config.toml
n_layer = 12
d_model = 64
n_head = 4
n_kv_head = 4
head_dim = 32
d_mlp = 256
vocab_size = 32768
activation = "squared_relu"
norm = "layernorm"
norm_place = "pre"
norm_eps = 1e-05
positions = "learned"
qk_norm = false
attn_scale = 0.177
bias = "none"
tie_embeddings = true
parallel_block = false
init = "trunc"
init_std_qkv = 0.0845
init_std_o = 0.105
init_std_up = 0.121
init_std_down = 0.121
optimizer = "muon_variant"
lr = 0.00316
beta1 = 0.95
weight_decay = 0.0
lr_head = 0.00671
warmup_steps = 200
schedule = "wsd"
decay_fraction = 1.0
decay_shape = "linear"
final_lr_fraction = 0.0
batch_tokens = [8192, 16384, 32768]
seq_len = 1024
doc_mask = true
train_tokens = 147100000
steps = 8247
dataset = "wikipedia_en"
Each number is 128 + 32 x the weight over its row's rms, rounded and kept within 0 to 255. Layers, rows and columns count from 0. Numbers have three digits each. The size before them is the row's rms in percent of the matrix's.

# down: layer 4 MLP down (transposed), 256x64, rms 0.12, rows 125-171, columns 0-63
# up: layer 4 MLP up, 256x64, rms 0.121, rows 126-171, columns 0-63
down125 101:114138144114177126122111129091142116098160130173196148150087140149135098115179113113197149138051079130133143079113111139070106065088191137095103136113068141105174161173125149108114113110152144
up126 099:170127075101055130174196063089126125099109099156163112139150100104144114113155151105041138164134105127154092179163144121109156163130157118137118178140138127108161150124152149148200139075136120
down126 101:173138129157164110080118128078164095158160154117127120146067126086114150152079172128123085163134178075075162158137122152183077114110163123132086171128112087101110118129103167140100140216119136
up127 081:075146165127128108117117091121084194151161125087172115161110145164122131073141137099093143171140139102080078168107147112197094152076125126160158157086141094069107176149129143138070130133099081
down127 080:159084092128097170132083129098140148105145136074157151098146153124103183119096132146118126128155106138112204109111102167115149148109178085133105170155066162056145148089163165086089145177134181
up128 092:136165096097069140112154085175134155112056079138093144105175148142103150123127159100134137132147198136112140097167116156084137058160106095111159123128122128118138135045142209145102173133129142
down128 088:129154176104081136127121115128135119130082124109113155075150111147151124093142171088111159147128140114112135126118095161085180049157103156191131188098136116101100047198133074141090122152092100
up129 102:140128110162107095122168113173079075057102147075108119159143123129128178165163143161078129120194126175159117088117149076105155085160136127156118154110173106142137149044112159160108134092136102
down129 113:134081091110153088124115150056092177131122172157142159181114131088165108114187085154083078138142108122095095148110209132100128174167157136119137163111179114113124057148121125114131086151124145
up130 101:130169114114161152174105181122164110175119140059142180102096126173078165072125082094150158144145101172080105127162146104107135114197173103120132125150041126136123134110120151118139158105096094
down130 102:146098129152062169117104098141143104124191145105120124208102114129149164032117117120104067121131155137121099094159078131157112136080112186135114162147143130077113079117164150131167125172089119
up131 071:062124165125120106167123175082142154139148127127147089102071139168182154071157110150155167088136135151137066166129126109183119127102174167121123098192129127154145113145187114096126094177075151
down131 075:066169093124128121116125151129060123174118096105140054099100112145177205131159120109084133112146107125172116115111124158109095160129165105091167119137111165149138133077107144079181153092184176
up132 087:101115108140175168183152099106072069198132160082132122151089132069109125108103146157140200136151136144119130122148113085163124116067183114082156106163154175118105135113064128136096110150100141
down132 093:123199083081166169175160128120101095158080149131085109113090112061155115136105096100105189085193139132141126120161192096142098168131152113106129155159186102165126140076102136131116134132106116
up133 113:111146136091139184138107143138103081083109187106124076170172176079069171187169115113078085143161163101116153140120166080139156130099096155131153118171097135126135115113127135182110154138182092
down133 112:098118101093180095160152159110151109103088107117113148122109093134159135097169149122124101170146202118209120151186150100173088117101104127156122082097103156090140075152109127071181124110187128
up134 125:093097097101170167141131153120067155161141149051099154113164172065192166171109077147157157167139112069128108138155161114104145117130106121167162185125134130130087130143084102136128105170106089
down134 123:094139109140176112169116134096146133170115084103153166108102179104177112117099150109160177126196150112152138115156149146129108156129135114133134128097143127155099147017109143142083122182137034
up135 085:181122126147158059102074158149140111184125150139171097111123122143144197082158123112113137139164118126090130150177160144172135151123125099077142075058160133146055128134143086174139091157166128
down135 093:141090114103228144149109176138120083135138125121126164131085150146142110161190135133136173158123109101109132128151146102175178168146179170132164098060057116120086105125111089092126089101118161
up136 128:156199141152046179150138130093103172118114095119090134136147173047118120113098158139100154164137129129112163104107083106151140136155094172151177168132134164094089143052161155141128117085123123
down136 106:083095151165142098147150126114132104105168070075183165172068078089113127140127157147143115175123066164120110145107158123079184103091121141134090168067158130165123135133133095086128151111164175
up137 090:113113145159171076136202156128134135125144137102119089087112133087128147060148125172066142202134108175101118132108121122134177106108140112135105154159152079139104172137095187094149061109080100
down137 092:118171115150130097141190152138122153152116169102088104119116102077163164061123136094022088169121130149113129122142104121144168198142142145117119132126157135161074119171122154155178143139075085
up138 125:093035154117097161122108116166108135099145115135161129106147174115153180105113165088126183154127158102075074144065164194110112180154138066118112198137140126121133128118150129147137112145159095
down138 111:162232103110107100104104091078152113132063129132166110124124155111129068116131149156114129118119225146124193122153111110080142135080098161153121080141126120091151127126132146138117172071125139
up139 097:114106144130082090080148111156096154118208127121159067120125184133065105142104082121121099134166145127137106140127113137122183152110158093091141154113128160116075175147180100105173133118215097
down139 094:056101127103124193088063081127130095165156075159095114149122109152138100063139153155172151110160171142164105135127098100139149080112156128146129144093089126142115131158163165186070142112090095
up140 083:128120105161114142176105105160114149139137121096135132134122152128112098106177160196099144167129188193111093087103119100134098118111080228130128137134095141092096194114061139110098123074113099
down140 092:100097125161101102122110129130135132180146170144080071132074135083113122111180177146130130213208134143111129112109124114155132114109131147147139209155117112094136168115077186087119165140128082
up141 098:076153103142105181132132127134105156147122130163083085069126123083117149137091109155169178070151108099154137139188147163093186124101087057160149202152181115147109098126114137114120169107138110
down141 096:084113101104126147106139189111200126142115126149082111121135126038105070126163144156142144162138190148145086186132156107110158133177117113121167090113119131119067104140131130170135198174160132
up142 090:135111179139103138166135153152173159166151159071121123104073189129125181124103137080127056104102105116117135152183120183168105141088154154110119092126165133077161095098090106115113107159059120
down142 101:128170114081130158171163115121147149151109142080152187095125105152121164137166111095143087148137147074169154130140146136064062089142144067116135092083095095161139215125128112067127122103153143
up143 080:075179136121134156121146095205148063133125148118130118105180142147139187115144104127101141202155154148120064119161112154111115086068080102128132094130166125076146130198147103115137143116180131
down143 092:111070100074127149087071188084160120127133107113151142148122141158155148089213106166182122148118145105102131132134112118112129076060126143139100109161148082093139135137164172082134064126158166
up144 078:156106139115131153108209112180119145157091164082136138114152095137168159137154121138183160193117152163064102178087146055086096108122127143114131084105120100168122135171132112148127103065138093
down144 079:129091159148151160084152173088110142157163107164157117112091106180172120094195095108140192150103109130089091163108118103126093155132129182123115136142095102111139023106100152118143163113093091
up145 127:086096150149150183082074131135122091131135150155107151195097142072133148157086070100111073168115084157160171130068128119112147126140162128186108149169125110107125080159145108133098157189095111
down145 120:143118134091166123164151158165100125047140140105157093105124163079112140123145134104124144063092123077141131174131119104132144178141159121117115085168140111126130052145128133186188218122159101
up146 092:139092157146101142086134104149177156131087087063167126113149129123072177132086155111124120175128121129145129063098155164163153125177173084172093106130149109116110198145153162112144181142130063
down146 091:136103100147168163100154161142156113104158204144090132142059139166125166097153145135210124112165150165136103140106105109106151145126160170045153179103113149104119072094112129125151112064115136
up147 093:094152158140138154169100127102117140115170087171141151134104086155113065144149148127091132084117115066142171153069138170165107088132200136180077091176071135100148156179107104102098123115115120
down147 083:123139091117123122139096147159060163171105116089143106134077137099106195142125169105094114078113079078114140108130152176162152142186133130157137227085170099139088140141115152134158133157122082
up148 090:089072102132101161148116140123126101160125152082074153190119116118137187097093117132116104128129128162160149077162169121094161081129191091104181117154087124128123158187131182097092135145152060
down148 089:138117106120141174152171174112130127136102134114166094149141135082194186050157166089122141115115108097145125107086132131139111100121110052109079220099099152133170149104121181131121143091136152
up149 099:153129100155089101115161150093066125156132064152107073146204103108139192126213126103087125161091158121150132105076154140108135172118115063134113115162154145172122156161129109140102096135159126
down149 098:110144128136117098133130116112099131159109103129090083172089096132177152166171094121123134081088188073144154119142172070090171136145102101180072063160179118185094153129121085123165142131097115
up150 099:151103115111099118105168119109123106162146059199129120175190170103135087174176118162064092147148112098120129134068129150079103146106159133126149097158151129170116103157157148128062080149104091
down150 097:144144180141090116131133146077154170159125173158142094161121114206140208142149134121086130054127105127199180095123146132150110134117107128130143155143096118100143091093148119190157092076087138
up151 098:143107135143107072107114145064142073052182160136113135176111090118170129134091150055152096091169128141173130145174133152152100147150158144093131133134138193115105082089115125154067127166109137
down151 096:144171089088098077196158108131065093118144080124084113117168141122150095082097119154163102041138139087165135127128122143108151141145113080133100147097151076132104147115159143188145082133171162
up152 095:114166067190131136067094135108102145119116108076119171138101154107106169150156123090099143118118113154076134101078143136130173126157213088070113069132100152114163128103127103104110144195133097
down152 101:128139122137229126068105191128073148133101152171122142142114177127130110115207119118134095170170135147147119112159126100182139123151126126099106091109197081114164092086102131112112101093095151
up153 134:113128095143117074048142151085156088152091061158096161191169152166121172142173100115117071118142168120179148142092114176093162093120122126131146131150127082089100139121158125127125183154145101
down153 120:163099100192147127102157101080120126181126091177089104118097081163138127083171132158169177131142108114100096099110194111128121137108157171134102155150123130161150169151096091129110123094198054
up154 105:074100106099143157169090068129109168170121107109074246162092127115105170147124116079125080082168150147156158099097122126155102141142122102092137121138103138104137096120131168154115110106078155
down154 096:154083144070149161166160131127132169194119153140124175131105146107089141137155099123153086147114099115092083150136142165128107073114185081146034161152161070151124122159119145184138143084119129
up155 082:099123191110117153127122129162125144087150104108089146150090088096127125111118151212119149163120124155114160166102073130159097093105095182210106136153144076110056147115118098113168136177098101
down155 094:042159175152137082103102102164127163124147162121118105159095150047151138151097149216103100124087129150135120193094077146096130138163149149128119135122102140126078123160135108144192103150111118
up156 121:142108152090131132163155123155116118108106042121098120188059074090140160081127149143080173090133135118165162160189104127112056176121126189145121137104128130158168159076115111117141116114110122
down156 106:154084160162137105146142166114174098087166100151126130130118085184129159112196114142073127094204165117164071136135087107079091132112094110123126153147181073112146123088121101137155090125183152
up157 095:125145054152105073109115114131077113194102122090121170128119130103119203098192085186079155114145134144126119107120176170178124121111105151134149099143161079150156173107139161097097092125089118
down157 103:129107110174184100122132067106112105111129117151144182140099203075155126172096132112122160104107109086158102130044182121148178149149129164178082076147097117159166148158118136100121147148146100
up158 123:107082129164128137134011161165131117107144144100138125099068110131173150107176083089107194116156100146096112082113165118125151178161133140178157137159120127134170126113107091143093128151149073
down158 123:110174121203130115118101141088153113085121091131140156152096130128158166087114134113132137135173113184074156086116088103063131205188124175136088098070156157122114106139122089146118183126160119
up159 091:144159118055128119123117165131152087139151146140114129172101169110182191113125093176102110090114135078126157161144142153140098141147051180134104141202129151108168049131095081126104118100133141
down159 094:122126078124139125129117134100113158157169120092137128136141224113190159120177060080140100151150115135171149128103087095136142130137202155091191107102185139137099128121132160148109197121097117
up160 095:163113152146124103109152092136187117104161162070133129120134198128105126147038145167113152113151098106112117139130124173128166063140109104087132174167150129133116151150048127088060128094157156
down160 091:171193159119117106144152029173153109122149138126102092103136122130119077124126133082073122089197166093163089131135125126108162112164105151114089113108180091137124151192123162141082105123163099
up161 141:159091118150155202107128138149109123124087194117139083149089168104117108128129107086137075084144083137117139111156144127076110149139153113147116136187087097097148081160137141126152195200083074
down161 120:088093116221107075148145121107110088091097166110127123127137163114088067150149129108095091112146163167161183100113118119139130155032154135129170119154136117104127173135159120142190140115173102
up162 114:183144124102148169101118119105131148125139091125203140109103104087133155109141099095062127130142123131208076173137131206118113107185149098117115151121155115129165111083112107188145107050118130
down162 113:146092138114125218101143104141091128108164110160077108192128131117158093101136163130202136132151116134167098068102135124120083101135102185105118148165142169146112105088086163136069169149113080
up163 120:089107072068188099129169070155114144121110132104201121160105166128169160111113099126143158063127151157141147143161130146097184124117116165128113182107170124112088111115061143136179122143106080
down163 112:077139128087143083135181109130149170182126106172141067121166206151161184133151081176109097082161173140153138159088141149085134119136135144133106088150093137128151191113109134170074122139127125
up164 117:176148081122161094124107106102152063064098168115099101168189116161107167173078116068086163115130118095144106107141178136092169174146119125100130107081121115118116162151140128173119158105153183
down164 118:105133099168091102089143113160158114163114095138126105147133064136111131120120145092190168153132165139098101127194072128106099203097103147176069114075134095142141113112198156088115166136094134
up165 083:139112093171068106136194110130156085092154088177132098131204151117131117090125133138141139107092151144147062149055139124119117164120101101138117066155149188108115109136196075130149123131162114
down165 089:134133089134141132104173224162140081096163126153162154174135124099114124092103174157117068142150088172151134159034122104124107144130126083120135102115193124058129147116145122130136161129156160
up166 082:128160113120053137105172114159110193189156116188125100180110121200112130097134163108163152107130085152092085109170153108147103138135137086102172081138183115114117174135107105168119168136160112
down166 092:096113119068054179102110147191121128092140109168074096149109130165161109136119139123194151064123144126182148170182094131122098148138129091126163131105121149111138116097122083124083165105100191
up167 100:101131138159104112129143130124113161084157108067161132134149143076132136059069132076145144153112051099102084146111185155112172147187179104093131203098153145117132155148129100099127091125158149
down167 094:105074136142150057114131179180158138192110120138134101153081133166130108169084103095151121114176114101185122153181139138131179157141143183109103078123142144057137125077114084108092113114123155
up168 101:181072150107076118127160150137179176106110064152122164116070085156161135125139133110102123143169108087094093136163165157122074120182198126108157131159085169131103084111147138148086125107099097
down168 112:182153105174105082116142115127098162092161136076115126094174081092134159153119147112151170089090149124158169145042120157151160134123069088090109079144117149179121118152133127201129132132171151
up169 078:207103141102149076130081127130151151089184133071097109083161175101071106187123167126204125144123132100105103137148177116082092117163129140162126069123109131107118138161112135106093162103103115
down169 080:081135102150136137120105057126120126159136112147165147120126086130103103154089098086156116163110110106118134054059169076135110106164169137202174092067166147152133177150164162108125120161156110
up170 084:170186106121139076107125077168103087165183172138158115093094111171114143104075141151128124114143148100075113115077092136116154113151157072156155102149139152098119072172103086133157075132171173
down170 081:186057142095126151131157124142162154154183115142100154125106075146116127092099131185196109163126089091087110156096141180104168109116147132136112110167123143097087118138084163099058119134106194
up171 128:101137108123153128118126138125067151189116152132128165160073078053144126144155131114091137155118117130120102178107114100095103133144173207165068110132140131174104098091102158120111220142121092
down171 115:122108166140147112122152140107177106114149093143146162099109091135095079123062163161126110139097199156114149158105119110177091164152211106143170088087115163119113122136065149133171089095188139